Part of a small language model's weights.
Architecture: RMSNorm before each block, rotary positions, no biases in attention or MLP.
Each number is 128 + 32 x the weight over its row's rms, rounded and kept within 0 to 255. Layers, rows and columns count from 0. Numbers have three digits each. The size before them is the row's rms in percent of the matrix's.

# up: layer 5 MLP up, 448x160, rms 0.0766, rows 429-442, columns 0-159
# down: layer 5 MLP down (transposed), 448x160, rms 0.075, rows 429-441, columns 0-159
# gate: layer 5 MLP gate, 448x160, rms 0.078, rows 430-442, columns 0-159
up429 090:133098121091104102123149113182158119125100159103097142101108138167120170111077091101115133132135094187100164079157186077183157098115130176077126092087130075149131184140108144129148140106112154172119147120079127172103065104142149130138109149171136118132170060085134112098137106167114127177150128186165152142145138154223112062088183179136161134143142165109136121126109119181069118133162087135185103145192135098165091183111120127110141154113158065150060108143099159103111106112100173
down429 089:119134158123103077126162104166133193078062180147145152136101137145123099151055148121157140122103111131168184175161131151095102068087133165093122094164128119171255136141095118173174132154078145075137169164155166124135136152147095124117103129099110090115148147141057109179148085113145140123120121138123096166140130156110093121170147104216124124126143088135182092141081174155121139098103138163176114094116118107132117127070137134157129152080160110097121128176135143115159130109145107
gate430 101:097152150180151157093135138143160149144119157138066117127128146169167205209132154111137064121127178085101144110084112028136153103153127164114173115214130098134065163129121120150104113166167164084179149099105063186122143114123124113118109106160130126159134139134136174166170116183098153079072133132107122134159124117134130113086163163098126091103137115114121108139178164152039146156115132152126178117116155114097155145126128173090132146188127175119111097068186159096091154116142123
up430 095:097146105113135122157110172111104128120091144168184108138194125122121148096122100221121132091159076142123142134109074212086170204141132077163124132130185123096113123152103136086119141103119121119080115130151134165153077125121117132144104083147089098141140154118115128110140160127153152134112129085143111082094162187085100132121171125166139085157113109164145142114176130176122132095070217126100099096114123152180179131118077099177133193067055190115151121118058162120106128117101101
down430 098:116119153123033083146154156109183112170128112145129090163091137158165082206122172145071048147116106100167124163148127121143163154117147165139102165115140123125179109143160064108143086147110128077107098094127073035087075136105166098138105143088111113130104106134063106121098159149161062127126164079163110136090105121137120171096088118154120139100141062154109187129114164100111106190139133128098142107147113136086147134068153101186172120104127134179121118151127114130107095147087170
gate431 102:149167151071132156126172156158110097137101107125152145118169046079121157117147102191104108132073086188099154104115126103129069151111174088192075103142107155135102110130075115169105154193122107097146104126115134102141203120088126143128105181114120113155109164129117134108104113171083196140106140094191140207094101124100195123120155144142127104123125128150080102075126174153178094142106108125092159113090140156083098203139092168160101168141147152118128108117144139096164128097132205
up431 101:145128135128137146153124098119097125088159160160113160132145184102187115153114186116080172137114124073089145080067128179108125106186072145137152102100141108124170117161105075133131143097195082130106138108149067133191145160109119096181170105109106147116179114130147119199068128064097118120071050156164100123124158155167117153100124115143113169135082111170158122147085110172091144173108175111125130115177120122161164139173163076075108148159120126145152163055177120105129138182121117
down431 100:133081095100148120138070106140107100068146134118152098140111083117104098120152132085147143113141120064138122112155129112136119175104144125114170127071082210115117121148128078122168157140193128119108105135198158137158160154104189164140172119071218177085060139116125126131128058145160091135147128162090169132140115160187103074108128109189081149123113128189136127079141159125164124119137101151147185095106137089146155113121136130099118180089151096195136181073151134131147141196136097
gate432 104:131154115144068149166144112135126092147136177100123131107076123165131151125150087099188141127161189126163155109118135093109202136140126138146182114133124029167129167115066158132107138151110105078133135132085060095115141154094104147142178144114125094101169129149123129154175155108125143122096094175112166116140114143139144105085129110080115148064126122113126120112076179170120197142105110087072102129159043090157096132115130121118121181195142160111083039071106185147120084160149140
up432 103:107115143106140149098126099083181138142099114085143136104148032105168155132091166143111110114120187154137135142112070118070110131076155119111082124122164114178123159101164117139214093138141042135166096108132071080155115145148150196137089078080111114132093172200112077087123163171144165117113189113150086175091101129128144120105083147145103104080088130137125169121135144123182143161100067103135164145134133192123109123172135134085133114112165082161076104164117115146124159120092139
down432 103:158101117113107141099082100133088160163128086143065178126109202108137142206153086120105130157084128117093102117171130191108128106177128120034108095155110158130085053143150115092170123102152155128104116165083108136100128110163145098151108084141129103131202090127209170143111161162137188151136139112124137091136120133133071112146148150158106073079145135146147148141109072182113123197143102112119101111176183159139122123123114146111136156140114202178138145135115160086103154109158194
gate433 105:149157115118079081174127150120112094155124160134126158112143162113096051202150125154137155117140114133135152076174173115131142168128115118134128153172124081094100154099118117117158105149110126148142148158104079117187147168133124093130146143172184141198102147137185175141184148127098097154104159071141103144143128169141170097059168141202119121125154106091173125130159099078142056198164107140144098146171139097157127173107092189153154089127167141130090136080150110177103152101039148
up433 102:137099080115045181110105118129107175107164101151143094134169136084090111116140096172126196137092096083152163119161045049087194118132149057102132140135134102120114052095112111135117130170145165150122162156103164181177140144078145093179130138177128124126124122123132117184157078102128102160141154129072136112187149141147122118169121132070108113153160192143141091131165177103100062109108121077171140108132137177173158102126158149146128163098132185110147097107096098149162118136128111
down433 101:149129157095136087201171164140147097135072138087145127132087134135082167086140147115148159127133164119140086094136118127122061077176139121147112157108094169156108152111163161127120142075161125078108110160141091094073113179126148113132139101139129169086124133095092147104119117135072188152100110151140096085047194160081144190086125124144198056146144130097139145181113127106162113141103110142090093078099104162160092122150134082145182150122151087137054146109085187110139121124200121
gate434 104:129110139165115132176149151128046105053141136177118138143147139138197139125037138129112170080092163124116125149204089085100123102105082171165129184144144080103134188134123102155114157076132168100069077127166134111140138130166120156118163164137119130128142182097117151158117117169146118146138142154125105152163100130167120115069157162130186127118146209119124130093095114134121164122127070125044102155131134172134134177113136130041119096134105121169112187063127144130081146136102106
up434 104:133182124138134170126159141125076081125107106146049067096072134104127136087129224125105114134094149108175143136154109118075180129088087162189129102087139125195154126106101139123088112118110151136079101167120126102139198177124130187141129130151123169105114206143085141152109140115133097163117084191168197174162170154159129112087120136113114110103084186148123142171149118179134114142138111119101130158193093120134118167095142155141083084148148145119129159114122175165121059081112135
down434 100:160092109173181152117162145122141147110095107146142085180162083103128147098166144087125152136149169138133147080153097135081168108134120173090125150104113089093243175140116147110112155166102149103168140107141134132113120172132109159167114108139117167128141125104146138184164124158117124140128098177076157195157157136154151043074107159051075054148142147196150117130075098130144126095114116129147143099121096199056111109174137095121149113092148131166153143088128187156114132137151178
gate435 095:112124099099113188095146167133078134123082165110098173067120152091104134150151187115129144113126155150137171159132088071116152177076111205078106103068114152144151136154146058108095145151157138156161185148117110106110145131169125119170122130156139130108140130125113151187092142130155101105130122161113094185143140047198184073112107100099141086174114174163122108142151167135077132114101114088165083143126116113155104131095109143164110168172099190091115096073214136134130159074141121
up435 101:081088179084118127177102142125134116056169135140165141148114122100154066138177107152098122116131138157125166128135088090114069170142105135110108141090114140177148160145138158161097186179143132060093116178149147146120182065123083075125128105182167128147192146154165149123189128106119109194146130168084158164164123124125136112105088129141106104206063145092118095121114139131146146120079162104106142076091206114094128105113099193087158154177148146190144128132127171107123116132090144
down435 100:104100134120194141181083124141152142143118090184144176114129130136132098095110105086108094110159123101082089081192125085152072130088112160165151061156112127104255091122103096157211114118153094150087171184146133114147125145150170114124119095129110123100136172130163140087131061116151127055095142147123147090134114122190113089197128098130128127149106096173093104093122129159118123144168103110114207107114098178180093152143100111134111133069128156116104085151146117125135113156136144
gate436 109:135163119149188141119136170131144121147172092130139183111130124057143128119123086096164128138153093164151117145125168131095097130117188148128124116132094169097051158155152122104131146119117182109128134120132018107205176118087130183086159180152107108096111107145135145134091129092143116150133082134099091196178116122133181149158132175091143102138081092135038108109113139129085138096118111132132068171171119113152086121103131179142130152165068130117084183105192102171119130173165165
up436 100:105125119155118143155160138115115106185104133115088149111100125117143185095142160091197187155174103155134095114109150119162137134171171109120077141123073123181131086143113177124086140129113162173118138105108150158175149133128141131190140178119115109125116152181114117149148128139149157145145108167111148166095173127108115131137152150088178074125095179206121122125165122135028169165183152127170090164155091114142085095050148158147155106145150166129184168158083069153113049109185119
down436 097:188141135144157196118135134139079123188075063120107145155135133150131156130172136136067139094152131103159164197123125164091116141149058107128090118123109102078076089130108143169168085142144115140100083106190124111123129128153126123110204101006194109098092123139146068128140152183141099149108162127104169147114104153206135174118096093120130091081112172162114126136142099113090246137148136116107106111107127113136118172127122141136112125100132137162144116141096142129105117121175115
gate437 110:179140145143089094183111130176093156139145077107107139145140094105142133164145174109107131181103139122100077113195128125186109138137130146110112117159146111141063166146133127148136103155134181171144129150115128080099155161091063151089146158054162107143141150179137152099166127154117162103116153098140136181141165132126197086158208163148115075065156087139094108079136140151104123117169115077148122109159111160107111163129079182147156175112153155200097067115097049169132155123102094
up437 109:067151123150168149121079191118081142055120177163087108133140094157167141156132133067083085070086093145185126069160131155124157115121122117146103150138097107080124133144141193149180175132125144164125114141085085086068108047172162139115196143113139150159155126104142181098150074091127171165116161127147104084135136097136150181124137100113173108131125161142158163096144102123072137118086141197151132128088068134144134097102080125178176089109120128142152161145149101179124152131092123
down437 108:127173086085115151135121093148128103138089142131125112059157103108158122135119151077143141145107108158206124203157170139168117066123154163128143126147099156154088153179178114142139123170089170155101082119117116113179182126107133078112087117142145148163115082112161091113029153115197106155146169110114153118138127169114112088178084152121104177084094051133172141094116127121141131199127105120104095164144114081115103151156176100173150136117118082114152121165195084107140145100135067
gate438 097:127140137119162174146094101143088172158129161182210132130137141138128130091122078124061123157121173169163149135138145166158243158121143110153151166178130140137089071165102129097109137125117101126138163138084104152165129063121121086099132110183208132166146128107111097134139145179163136093162134111059083124110136121155152144089119093151152106089151088137086149143166132155124114123087179104168133138137171148125081186172136168091153149079087148086134059073112118105114090186112132
up438 094:101112054108194092145099183129117130111146113088169135136138110100186175139149200139125124097124158163135151069105113124159123150081107110097128058141137116089090118032172139105160135177174105152138113135132104171179160121131062087078154104107125096100141112135174135154124085150161154118122196038139113126081121113063165151149147144097173183129100116109105135132131176151141102152133137127112139063123107098093098059108082096097119167157107182119167126105170147130151136107146141
down438 094:224127197151100086116160126125118113131111131156133075144081177115118103106156140142109110118081163084097152166227148134099126124129235153165110168137198092102152091162141136127138161095101163096142102084171202099138093098118135186116108073186148120133163141082133128150132140106088107145095119164157125117141123114156126153152171113184155075119137107148106167126118154093105158165096130134114092107123143162136126192122152144102114144105123077118177095103110113147070136182067131
gate439 116:143143164168176112157135139125104148111114120133091145120133057092173122115076149158060159159110147120126086099179157091130097119190201139138131134126148135128063103184105170162139210166178176094146146209172144105098149117137183107207122177118109138127143123117190142167140123148110090125124169125158138159120164140146163142112165142124116123107161135113102130121166150187084070108089143144092113128158113112129114103098161168162106153190127188106162177097209130099148096141091111
up439 106:125113120072090138078073115125139128145119175114087131142057186109181147058083082111137142087091105137095156082098095150141173146125102131082093150130108078112108063176087102135136115194149124149083106068144131142121129060106155102156154096108138144099148093062111096099109149146134141070157105146141160126107123107112111134177202151091142157153134073160185092180101155143126167098157139127095110105136094117093175153171161181112083149135080165167122070139094123104102104153093123
down439 106:064153125107116100114134195121140109191127150167148168104100124132066178078163137114120113155114121071070087083095151131119139133153088149181087165030105103138133140118114127112103131172155167150154149182140162137070090109077154119118097128156141120141162139152107122133096153120103137101108074067126108104141139091103154102093087117199133110138112148072136108153157130130177115112126120118048050097095078137128108125086170143115132104167144138193127089115189148130085054151159104
gate440 093:161202097129113121127068097181157177098147140113101122093111134098145187049096112172105129166143160167143170092102161085170089187102094180138088159126142096165118126135173127120157085152166083122073115146089122161113133124093132102128100127184160167109107110092117138140144105185143162155089120136136097144166096130119179113089082107111113168177135126147187070084141134075068107122109118130124089094095164078142072170181138180079156095146146097145108120153158121127105180148148081
up440 095:130101107157084102125082115139102078172130111102062081145132149141152134143122105098131142136049111151128119128128106119115128135078164098147112155129137134136108067123126121160106136108186150142141120204123126196108164155063201153079133140154117105135143143145090114138087058158195150102171053117136191128116101155131115107122112163132174113096110192130122127113154103121155143053181073112180079174179127129171126078100139146163185127140093157097110081153093090172127096091144178
down440 095:179110093095085116110110095167122130121157155158126127106163083126160101130086152202123124178129142130143165121112172170159023141111137127165088104204187119115067132158147120100154135170197153128101085168138113148131108123144134154137073104109112121151109166126085144104102062063161133159176118163140079127156092153175170165138116111092104107188153071148090166132079156114128148147070140128131182137063128087106081161084143119136149161124143082125109155120120075120169152160109108
gate441 099:077105104076139123159164146110151152184193093129136105100131152119100164203123134156107135128097182147108158113168119088093106150118129140155155077130123139049083094152206042156110148116106123131135116115111063075121120095183103114118179101182118102183163132037174094156124104184163132110106109140163132104169118070165120129120123139129108144155120080120169112137158109085111094144092169153124105090125154065068113195102116117105086109117118134086132167131167115129125136105154088
up441 098:166150112143105174123123093138109174164114114131102150099072161141136120124081151131085115096054133151142165068104114140105111069014109189140145092088116180133130133125158089162113125149128134119150115113139135156093182173122135119135112135167186190182098187116105089142168113094171188086079161148119122141148099120112159118076147155102104113058153115075142097133108112085086116161187111102094153119169109128104112088119205172106146139160099179133106121075086127122143139166141095
down441 098:083148137161141169132135093119123153196121130125116163097072152086121175188185111114173086129148087125104111046164173126156139114094077134188147094109073168174088098118139098158167083112151141195118118161178100100121140133093086072127171089115119112129122086113124084091114167093120155103150208150164177122165140078100175138127108082085128161112111134099134113151139121138127042093136144122124165155126064082154125134133158151160186119100061138124107130148092083107129142104149143
gate442 099:096144128172144098133152112195118095058085142146147145145129148093152145063125135143055119101155145177156137077149106151136129168139105186154100116118159096158133129169079119090116152120120173143103146138136101102151125122174138138143123122106179115135046120128119108153102119112113108138121131151168070096156044168174165122108081109123153059193100070130082086163127120142056105133139140152108078155095079114161118163187087155205104165083172133144107140066136085118087141136155107
up442 098:159113131098131169148056158097149147129111100167169090135104100096147159114141107141099152144131119144079105123086087168134127149084151158039174137156071133155081108111226153101142084100169118147113067109145135118175123133026185165171162111121154110139107153176139101137126108200152164125151141077151106123155163084135119120150184116164158085133142133175119145073063124114088114112089163139098115111135156153041107114104163119091130128113111174125126178141100117136174134143133097